{"head_dim": 32, "rope_theta": 10000.0, "extras": ["capped logits"], "optimizer": "soap_variant", "beta2": 0.99, "decay_fraction": 0.859}
Each number is 500 + 50 x the weight over the matrix's rms, rounded and kept within 0 to 999. Layers, rows and columns count from 0. Numbers have three digits each.

# layer 11 attention output, 64x64, rms 0.235, rows 0-63, columns 0-63
515416438494440451443550479509490445464511488531568575574521441506461453499483461495426496498516487518457526443477466484479510449541514486548517447551562536469437488467472485544492507527490476
462409456439550433508527496461517564483446462611473463531520583391424383501510511492505496566453508494445445535493499485554529521500429581553496499557415455562459552479478530485476573515449436
558573406482450505561585610544502461445519538379580463528513394508436471449490566595596395420468553445573494479462451561399526441419520451508483519488477517529414446558500522384490507510529470
460392492579466585507459501534522611521382446465550513512596556559536491545555577437447535532605487565444502517492490425523536537556475549470483501471481409443589606413532530520488459504388604
550395494506485527436518601411474467576568482553545522457455456505622506508454529576498533396428566478566528384478425502520580455554460445529457446497480459558536425487455439390507443491551515
513545413369427448488486445504422520432500505455543449448488461522446555598493539469476495472486534462503528487466549510505420510576533518492448566527496482521509471534455514463480522545467501
515532412493501455546609500509544526526514451542552544555473543479528543431591541436395505508484490512506450517562503513513460444515464522502475499511453550479570587561515473537504477505477433
592483444581417407487541493453512380473584521648486571495472450478557531448507576588594510488564528512538576481480540579449500434525467434428446543546569473584434417555511480517426388492557544
424469457533592502630564414564529595484486500491472473538489464512491540596441535604545487450476463445487521521463532530475512528473472527486494477458449479533501532509548543503468458611430504
573491544508508480504581515406523561498558623541471459470403464489590401454429581522567559509516519525562557443529524574452468519498407458504450505499502474629528532480462481443546528472556475
467517537507467465522552485407421458521501457453477484458608529504585427435541481479433605505517503533472456525494508484503502517491455461449500553531552525440575619557448490506478512542504524
516490515577550400502557470466509565493450526530565506553536424524584522477521433544546423474428443514495460486570525498463543494443543512517524447521535452463479390500408510413470432536520462
544560455550528450441495494473597532606422636472563433502479435470551476472522517589468437550528483498517537508566511535495514472504442499510522448586516489546456545577479415455448479427413525
516473467558622508330630475540464477495552525493544439455415510545450480475531456660469459458416534485594513475486541553426449426519502593583465549550520568480410534501472510392553394527574443
400503565479436504433619514464511535487447456492524441448537532488513556557523527485525426484548494475520548487482507461560515373448517561399474561521494386489515513518494498480415551517493473
479469517464524449519467462422502455443540558404480524565567487521516536554563544518499490439583549500583510481459554462443514495505459485511496450468438576515458446501487460554453514547441482
521448522551535533461544452451556567438465488457471574471491519454424463462503493496468445487447537470494435445466535465514482483449462440538411495448503511449483566512540494463518478448437489
545440476529523554563441490449503487445461532539547543416492535523511544397507499509497421442422551390562581529545534469559500481479467486539529523490483457490463484514491469476564447495444491
489553499546433536462463465437498511543378492509584540562470540563462483551449489432525578527411537505476431607539470486590408494586478471482567507491536529486518538513489509570489496609515572
489439579542503426510436400473483450498422493468432341574502504453501615438453497457506505522534545515417461512525482515577500523550540453467509548446531478471514602476499554537376503440402510
481465450505571555509431451543506540535489550470488478538528556582505522470566490440460545535436486551521535511503471478540534501536483522541565547471402546440556587487517528492466459547433525
467491533471508525505442540456517542503481517549570428496465560565505507482502590486558442476557431523548476508534498519511479518513536535515504548446526502584484543514477552528454477467547544
510506513479495503614572400452560471536514616488650565375442513527536515570485512535512446483522522386596486443475577535487541475564456458448500431479529452549538492543521503399484444474530463
519560431498520531545437534533573500502477414484467485435509536521544498467422511495476514551544513459530519587518452544543482511478549489523489457502509531492469671527499558523509502541509441
489546515548492471489444545506444579423488521486528516505490415498450493501457498480375582390574511513422543565516558458481459546503493523434463506498459485495482500520476508484528458518566517
492543534469483565476554576558484510505470469585425516507518479550435481513541540518459583667483541504421526471445458551564475462560457601455529478519473498448481564511499535544587536458508496
447457488515524510437493533442476452422492515498580424481501496550400544446495545491484547532515566570454480541499566531522555460526433522550508550491535566469475476461483555520494472489506464
516560439524492608442466424399531472472542454492482464567519537517522499444371475580473493551531505502562519468493503515583500527463431514503544532506536575486457508441552480505457488517537473
458429604535505510533454526474462494517529518463450487675572488547480472478561545418397514559522519558493523439514494471456442512543560528442534423510380572391492620507492634616448481539457504
489460550524429554528555460448496477502482480517586446593414479476546457464472479512584545449522440376492464516444456444450486437509432484495539573484522484531514467479465534501515463452516503
497429436479497482487468553510432543580558498497596463465488463470542524467416442613552562456462509487556555524470498557450560486519472456554480499494520445559515478529482518420524522535517417
550450434439580553475521537511438424450379509430511554519431522449570530503465545477510453496497411477461580493565496457511491426518510487560442470433463584451543466513476514522532564503526510
475443500392425474505571502520514479439574540432502502518404483516527590362487431567533497571411484493501613443508526397422453425580516472515595579475565434552433481528539457390516444442560437
585531575407534459567517532557574518520544506502587500549549544412510512499466407516546496395475495402475522499520534571422555521550520496543531521451530491476549432543510422496552509448489413
557533467409470450501436625405483553471496517479484518476415507565483428444533428698506410450488421488536505405491555616519553490532535443537411573553432434522331467545532460418559485503534490
530505588398536474490444413446486523557435371525490526577504534584426494476466473526539535609543545506544471422560456458528497601566501568506476493534550485438526496525521632549511576442524559
513542520487514547498504447514438526439443494428480514491546501522596405470532533498523526541539522486430459411530450475485554494480488459457514547427521468514444572486503475518502481496547502
521537434409458556478468502434492461485504544532447513583482451437523490570537560527469447486397518429490549397474485440591480503502558538524507534517506562589495451534396487427472468459522488
492475441474520591493521472460587451540378454495464503503581370616490483485547432444531549469569501436465518539535445504507561509480537525508461517505606575486524547454524548490473496536442539
558483434482549437532548561547545461417452476528550514461503522563574442552491538492535549520459474451555572503466460515537494510477491446537517521599490459466588495496486519552516505522509503
524528516508492548413456486575443485485484478544540551490478583375550586449510556611610609511496564488536558482487428571513444473508444486487463523524523515515424464538539440507469419444509495
380415604514454555568430522555491516538343518499337532607446529635457446482456483357376661603512470549411452629470456380614522625546527464405608502532410582442498702475530649588556568517364586
294592467512442452474416506640525442499486559546467473482471531480587434425451523471427486497515380542433551526513548500626506505542460404405510505479464513422477579469441594443516487490467477
523468400544494410551515579428458483552463531414548365481492491484486444480557564499544537536427487520499519570438485501527453514547463462541516504533468530498567530485440525449453473418492474
546470443503487481524553526564470658392491554469546490595439433495552592491458426507551465602493474549587525525407430504516495486438505432494472465465488537486471417535547525439506510455517472
410509421531507594563495543509571436463499551498560502555478553434460498561548425556494601502550504409487517466492527558461482486498464513493574452515476512464505549466463458435441539456518605
527538626496534570499408445583542455530421453559508403521501453567383425491564588413491553533494541563424458438489503508588487519468522472445558534561467537493607518412581654513528444467418557
463562502520461431516486557568568490498436435468511506548442484495491454476497566423455487563465488550431406530494509575618451482478512544507543445478500504516537556489552523610545493537454474
451523481459506552460455527433469594472510522570531433397473513477541562555459467463461495507486394496538485397475444518503472546536488464538488520431538498470466541547414460482492479534470503
555486500480526510504467563486442498613486434495556531437429518416479544497557515595509472487557487500519518456481505511517523504535505456553529437544576452551464463563559515476424505446519486
511506487493586545466554539469486461482444460550468560473482520417507565514566479461552546461529511525511457502498446487538456421522417530546485536419526581532476453579502487457466554533517551
478458485424450577435504430533459572588492530515508482534458567547531458547572491480459467506564449520546467504525566450540525457497537519505531503542485578593508542440472518577518516521507502
415602512490577508520539494394406554518452520525512505507398489525498453409527446441533510496510412503463513471535509474518467540481421462519492535547454479470494467522556556482451513502529470
427479454570427441466432426468594540496488412427486487432355469467514493518531505474564524451523428501517468527502477521515443501516523448474385493464567499530487488423495449481489465488451509
438533576492495517478512477550511502499495467510496598459593474444457526523518512538543505574454523526465543493472472540475476515439552512477524479488524466469467503496490475524441571550534424
539488474493518518501449483527396486507429500577502529568473381465539435473478402483433486482599474488500523532496490526577531572563530583454430473492454541523521518530609482471473540513568568
519554522516515507467547608499520431532542570467538503555515562474484530482482509474497554421434508566490525450554468595492525484438518481423586594513420498510538451495493463470460512503531496
549514476533406593576507517530482542525517462530343468479536492489389434488482427372528416524557431477465471529492515514525381524540523587480517484427456490440495525419565603468477513469457495
589435490387543476427518531436609542469509483493606411460408430333618548533500447560494512485472483473646577492477439597470484334446571445522408423502494447509456495516429493445441455459624485
543554521537466446435571534527498489447476541503460466570480651537522517592544451510557454441519515475517474464557517563516451435568522467485489552538404479458442492471481461529465528506499493
506510471542672451408502546507450527531661515447571589461355406486453528539461571458562384452481547540608516463496575495474443432434536515553450503490563384587517459566484483366504538490567499
435431451429400561555453405568492547547388384524584447499539512530438471470535509367460609658393470516403336617525436428550490513516506508381506434571448547452550580438528523458581604557426513
514467534572525545533472566500447457475563441496547438512483470537529445589595443473474477614477485521457482524376510485550564479599553548537546525571521560497545508494527461493459487433490512
423494477494502529465422601476539539537479511496566588540563532493469456484454522437536450543573529456567487542506564470528483528483483570493478507432504465492518532498492519551543473382476473